From a checkpoint of a small transformer trained on Wikipedia.
Size: width 192, 6 heads of 32, MLP 768 tanh GELU.
Architecture: LayerNorm before each block, learned positions, biases, tied embeddings.
Training: a variant of SOAP for these matrices, 234M tokens, 7145 steps.
Each number is 200 + 40 x the weight over its row's rms, rounded and kept within 0 to 999. Layers, rows and columns count from 0. The size before them is the row's rms in percent of the matrix's.

# up: layer 2 MLP up, 768x192, rms 0.35, rows 393-424, columns 96-143
# down: layer 2 MLP down (transposed), 768x192, rms 0.324, rows 393-424, columns 96-143
up393,114,211,156,237,258,190,290,228,226,177,223,191,189,195,163,304,207,127,200,183,185,216,178,226,152,287,202,188,182,185,260,209,163,190,165,178,208,144,210,222,197,221,209,156,210,225,232,199,280
down393,107,254,130,110,188,241,218,234,190,221,183,272,180,196,191,303,140,255,107,236,147,232,198,248,202,288,122,176,157,181,218,206,189,172,187,186,216,92,161,241,199,218,201,211,202,143,156,160,205
up394,113,192,218,169,146,218,222,91,232,161,235,160,250,222,250,243,162,156,216,168,181,224,188,204,209,214,191,294,187,219,198,194,194,172,232,189,221,244,251,157,286,218,186,210,198,221,250,192,226
down394,116,238,227,231,214,263,272,222,240,167,200,224,263,268,244,196,209,182,173,141,251,226,166,283,195,162,153,163,185,201,201,196,201,222,221,101,170,201,161,149,137,268,232,146,211,170,196,220,123
up395,095,184,230,283,181,138,214,249,178,177,216,160,119,214,215,209,187,181,202,200,210,153,257,283,232,180,175,164,207,252,288,71,180,178,191,173,165,224,133,201,171,191,156,172,231,183,245,187,303
down395,102,232,200,190,178,214,154,219,148,187,190,194,128,260,188,250,151,213,217,219,185,126,203,187,225,174,275,144,276,199,185,95,188,212,196,223,200,189,245,214,235,185,219,198,261,131,146,182,255
up396,108,200,265,201,120,189,200,150,257,267,167,115,230,199,180,195,257,189,193,241,242,221,191,175,152,254,137,254,204,146,247,264,253,174,190,222,235,149,223,205,206,170,267,164,198,221,192,212,204
down396,108,184,209,222,191,135,108,222,180,205,193,213,211,188,153,163,242,203,197,171,276,212,237,146,184,192,196,222,171,216,229,264,258,196,206,204,238,227,190,185,218,235,224,173,217,117,216,215,262
up397,098,206,157,188,223,150,217,176,237,194,130,120,169,200,183,148,143,148,280,165,286,203,223,244,243,245,242,236,232,201,190,198,171,249,225,178,155,281,143,197,202,179,258,162,204,283,189,208,176
down397,093,205,265,134,197,234,252,198,258,152,164,171,207,215,228,267,135,218,195,194,192,187,250,234,158,209,229,167,259,170,176,143,158,222,212,209,157,290,141,171,172,166,221,222,176,183,172,164,189
up398,087,179,206,212,227,173,170,261,172,241,236,155,208,192,223,189,226,169,239,182,162,110,159,196,200,168,271,150,132,198,203,162,162,262,219,210,280,227,231,202,205,190,198,214,222,146,178,168,130
down398,092,215,212,154,257,187,251,184,184,211,134,173,230,164,233,184,199,202,211,216,101,170,269,237,117,216,218,159,130,180,211,215,175,219,235,194,228,230,296,237,195,200,207,165,182,210,256,182,230
up399,085,210,254,192,233,197,206,167,232,249,147,245,200,149,228,238,132,275,256,209,247,210,205,169,194,221,204,162,151,185,170,134,153,181,176,149,213,109,147,173,218,192,179,234,213,183,334,245,199
down399,102,193,206,205,210,190,223,202,191,289,265,205,238,116,172,205,204,206,210,238,219,95,240,182,167,216,183,193,244,194,181,154,149,245,243,214,246,197,281,171,235,223,203,188,163,256,251,202,190
up400,100,198,270,203,164,256,170,136,173,175,192,147,268,266,209,198,190,195,230,225,237,173,203,197,158,234,194,178,231,168,312,210,216,233,236,259,246,229,167,261,179,154,209,312,147,217,219,206,211
down400,097,176,233,194,216,242,257,112,246,193,177,136,277,197,233,140,228,207,155,285,143,218,204,238,218,164,218,162,203,165,261,151,187,225,233,160,160,215,251,223,123,185,170,206,244,295,173,215,170
up401,094,226,154,205,247,219,200,149,207,166,334,191,208,170,247,188,205,222,236,197,166,129,172,170,230,124,153,129,137,212,197,163,238,194,263,196,129,174,162,186,214,185,243,242,180,230,288,221,190
down401,101,232,162,229,152,262,191,177,106,223,286,249,206,249,211,157,257,227,194,231,165,147,278,241,152,228,277,202,184,229,206,228,246,160,172,261,159,142,237,186,231,210,216,169,176,202,195,191,188
up402,098,226,213,208,181,236,170,186,197,191,187,212,162,167,180,224,247,213,178,222,183,144,143,142,225,208,308,172,178,179,171,113,130,173,200,153,173,168,229,175,160,157,217,173,209,133,192,225,218
down402,102,164,198,159,198,231,160,159,183,184,257,164,214,128,195,157,182,281,236,218,189,176,202,221,172,170,191,211,194,251,166,180,206,158,200,239,199,171,159,163,196,174,180,251,137,173,219,172,176
up403,109,163,230,181,249,231,270,108,170,180,253,171,217,213,249,240,180,230,235,216,197,276,203,161,222,206,145,164,169,131,197,203,168,139,213,256,180,190,237,128,120,214,180,172,189,276,180,146,272
down403,106,190,270,200,166,207,166,167,191,144,225,280,249,199,233,256,222,226,148,163,238,154,218,177,193,136,210,241,194,218,97,164,221,194,233,239,173,171,205,171,182,243,250,208,213,173,162,173,219
up404,108,237,177,161,227,236,152,144,222,205,218,205,209,135,254,252,184,221,219,158,235,221,205,307,183,175,189,194,185,186,189,170,141,215,190,215,194,209,232,183,205,109,186,251,226,227,267,141,240
down404,101,221,200,205,210,226,182,235,202,215,229,205,243,248,154,228,182,248,211,252,163,205,214,204,225,213,197,174,281,248,189,248,240,188,247,240,129,229,200,205,184,310,230,256,240,218,189,246,142
up405,092,180,162,170,264,158,168,218,189,220,149,156,180,246,302,200,188,208,264,218,258,193,238,256,204,223,150,305,206,218,184,242,151,127,320,264,214,135,217,168,192,198,187,190,220,231,154,167,129
down405,091,180,195,189,215,178,182,212,162,202,228,247,202,100,121,244,124,194,139,151,108,180,121,131,207,158,295,174,167,158,240,206,251,156,157,250,242,285,277,194,197,175,231,191,203,185,202,207,218
up406,094,161,205,181,162,227,175,190,228,213,169,224,210,266,268,272,222,221,246,177,196,188,152,177,153,161,227,200,274,199,235,169,157,207,114,245,184,228,203,263,194,226,228,202,212,193,205,176,262
down406,096,182,222,202,218,169,250,240,195,233,163,147,254,195,258,170,187,219,127,225,131,157,237,148,165,257,225,110,255,152,139,161,175,251,186,214,175,198,213,188,236,124,157,261,125,194,221,173,157
up407,092,136,190,184,154,230,225,169,265,183,251,195,191,153,182,127,230,218,273,187,144,199,274,115,157,180,203,182,133,159,236,162,262,140,265,160,221,174,198,284,156,210,232,222,196,254,172,185,202
down407,093,125,302,175,225,138,179,209,230,282,255,200,149,189,202,256,228,153,209,214,209,117,151,173,182,172,237,202,213,174,188,157,259,116,248,192,145,186,157,263,207,211,231,180,223,200,245,189,196
up408,091,215,227,244,239,172,254,117,145,240,184,216,250,168,176,137,190,226,237,212,140,257,163,187,179,289,138,165,141,191,243,238,107,175,230,259,190,192,245,199,124,213,185,259,253,166,263,220,207
down408,095,191,224,147,180,138,186,289,257,104,159,147,256,261,204,266,240,113,177,133,212,225,164,137,220,172,237,181,168,228,204,214,239,195,138,185,287,207,208,210,248,180,246,193,149,237,175,232,205
up409,092,186,166,171,203,218,187,215,281,210,228,193,166,184,163,232,211,175,228,168,240,222,138,221,98,186,170,209,177,210,213,232,152,234,221,179,211,250,185,257,223,188,158,228,200,242,159,178,224
down409,097,153,215,144,266,157,200,225,138,233,268,164,87,171,241,210,220,223,212,270,204,177,157,247,199,165,168,209,242,235,205,221,333,249,195,261,163,182,173,80,140,161,170,158,177,144,265,137,198
up410,125,169,171,196,166,175,235,126,194,214,98,187,196,200,209,258,250,189,204,197,190,205,86,175,195,235,213,215,222,233,206,152,152,207,182,184,193,158,209,224,192,135,239,151,306,206,237,226,198
down410,101,120,173,175,107,122,200,173,217,231,162,224,280,212,185,224,194,229,228,183,127,256,207,262,245,214,226,168,194,172,186,234,217,146,188,185,130,192,232,201,202,166,221,180,247,202,230,221,198
up411,087,211,187,236,190,245,170,202,223,144,242,201,299,108,191,196,224,183,252,221,182,158,193,127,233,194,189,263,165,286,218,179,239,233,119,180,175,170,160,209,158,139,219,105,195,168,207,214,292
down411,096,272,89,132,200,74,226,143,188,223,152,222,160,217,200,269,158,192,131,223,217,172,182,223,187,256,194,180,236,134,161,246,189,230,232,214,285,185,233,261,240,179,153,220,199,150,182,209,184
up412,086,211,173,196,185,139,178,222,193,263,253,140,247,196,219,209,289,189,186,127,215,177,124,238,163,235,182,198,262,283,167,175,141,184,126,282,262,213,117,167,180,143,229,147,257,242,148,155,286
down412,105,191,147,142,191,201,176,228,217,263,178,210,211,215,228,243,260,172,193,103,189,192,172,182,265,203,188,218,262,296,151,177,194,233,200,260,128,93,174,219,154,136,152,210,261,163,200,208,234
up413,106,160,191,293,193,200,183,200,221,257,176,189,144,292,189,165,251,169,186,151,166,190,166,197,262,180,173,249,244,194,180,246,317,201,177,179,221,154,217,164,75,183,258,194,216,249,230,186,155
down413,106,193,128,135,195,214,157,157,188,231,242,235,211,266,268,185,229,185,242,196,256,246,235,215,213,184,211,253,198,179,275,218,210,193,251,197,211,220,215,154,195,216,214,240,218,222,198,298,156
up414,100,209,270,273,174,205,292,316,180,149,222,225,162,228,205,182,215,237,296,223,273,253,242,206,244,207,147,176,194,197,173,209,241,111,169,186,175,178,287,171,167,257,234,177,130,217,240,255,197
down414,098,260,234,155,164,236,271,133,228,181,226,227,214,195,227,134,237,166,239,139,216,198,161,214,123,235,197,203,231,241,216,272,204,233,232,143,213,145,162,230,157,187,255,174,145,135,181,240,206
up415,095,195,193,195,218,272,139,200,240,183,197,138,210,271,216,227,225,179,191,141,267,200,207,186,175,161,189,187,152,233,239,254,204,157,184,131,192,181,231,188,248,193,290,206,185,170,212,181,186
down415,099,213,234,195,240,239,171,292,260,175,171,240,207,242,189,183,175,225,163,153,253,171,160,168,219,164,232,186,221,242,268,223,252,200,225,133,227,216,239,229,240,170,180,228,121,163,199,232,207
up416,111,274,205,233,280,122,223,216,184,208,248,131,244,189,152,219,209,252,201,177,291,219,217,245,191,177,227,288,154,184,275,176,156,239,204,171,157,182,271,197,226,160,235,188,207,206,273,276,183
down416,099,210,151,185,211,291,200,222,187,267,198,212,197,147,216,195,211,239,206,151,175,221,176,201,186,209,176,163,192,229,179,239,253,209,247,191,192,159,214,150,229,161,196,223,204,200,145,209,244
up417,100,255,244,205,208,229,231,328,177,150,209,169,162,202,248,184,164,233,207,178,176,230,248,213,232,169,235,183,236,220,285,167,161,213,267,242,198,169,181,153,211,202,197,200,146,187,181,216,231
down417,117,188,265,235,159,184,288,194,221,149,154,176,294,168,208,244,229,189,237,260,220,184,140,194,264,212,276,183,180,276,231,193,191,151,188,166,258,269,218,224,142,242,225,186,167,205,174,160,218
up418,090,225,195,157,221,192,215,171,233,199,181,210,192,144,218,159,203,181,236,231,162,213,233,127,240,210,246,224,204,221,211,208,247,161,199,123,227,194,173,231,144,232,192,190,253,189,272,240,168
down418,093,167,155,118,143,324,177,186,223,200,128,236,126,230,126,225,224,181,189,189,147,185,179,130,198,155,207,255,250,186,197,198,254,196,183,235,134,194,256,172,234,217,298,167,148,166,233,265,267
up419,099,202,240,144,163,202,230,191,151,203,220,189,166,245,154,296,192,207,265,221,278,257,233,130,203,136,253,207,194,180,197,256,209,235,284,237,197,250,188,145,159,198,239,197,202,267,244,166,242
down419,096,162,159,185,182,213,148,256,219,211,135,180,181,210,164,171,235,153,259,121,198,215,220,190,146,176,166,255,246,132,176,190,152,248,213,171,173,230,191,163,199,248,235,240,245,199,227,221,255
up420,104,146,248,212,205,102,236,216,179,204,157,215,190,241,186,240,206,155,309,254,160,204,209,221,186,212,231,207,179,218,207,233,147,183,196,135,221,205,208,285,192,90,193,210,188,181,223,211,190
down420,099,157,175,220,212,192,196,334,155,194,138,234,244,271,166,267,254,284,167,305,173,208,175,155,193,245,189,192,208,95,129,242,200,236,189,215,258,213,183,241,206,193,150,254,176,191,237,180,189
up421,096,278,207,148,169,148,86,137,165,179,187,163,226,183,217,217,162,131,231,218,115,218,242,191,210,204,190,138,263,210,177,201,222,215,280,154,217,243,278,129,266,238,219,174,207,244,183,149,220
down421,098,221,228,188,206,209,215,190,189,175,160,183,172,101,148,100,148,248,161,238,225,287,246,252,195,203,246,125,173,250,161,196,245,203,244,234,204,151,211,156,183,196,198,239,216,209,227,199,183
up422,096,198,214,175,232,128,155,210,133,185,200,216,261,203,178,177,245,241,201,296,272,259,209,235,159,190,183,172,98,219,253,183,160,257,186,154,151,229,202,189,219,198,201,217,169,255,235,216,232
down422,091,133,171,202,253,247,187,214,230,249,237,261,236,203,224,177,280,205,153,226,181,226,187,233,126,215,225,138,158,171,213,201,209,329,219,173,257,142,175,256,189,226,235,188,148,175,225,220,162
up423,116,121,209,250,259,162,240,188,269,253,233,257,125,162,220,207,181,214,208,167,182,182,265,178,167,222,221,196,116,148,146,192,144,220,186,195,163,135,134,133,210,180,123,189,170,228,227,271,196
down423,118,189,201,180,100,218,210,176,192,159,212,205,153,162,226,210,196,247,183,235,198,152,323,209,220,229,118,295,175,204,162,280,94,194,214,201,177,203,205,220,204,155,222,205,213,186,201,254,251
up424,112,199,197,178,195,194,187,163,230,147,127,168,179,198,185,214,185,169,235,247,232,201,147,214,187,209,198,261,158,233,274,171,213,162,203,117,167,166,226,162,215,167,117,165,240,167,208,200,175
down424,101,236,225,184,128,179,177,177,300,237,205,179,218,241,180,239,133,207,149,183,178,196,239,234,112,240,149,157,233,217,251,132,196,179,205,201,209,200,170,194,222,205,243,233,209,232,139,133,219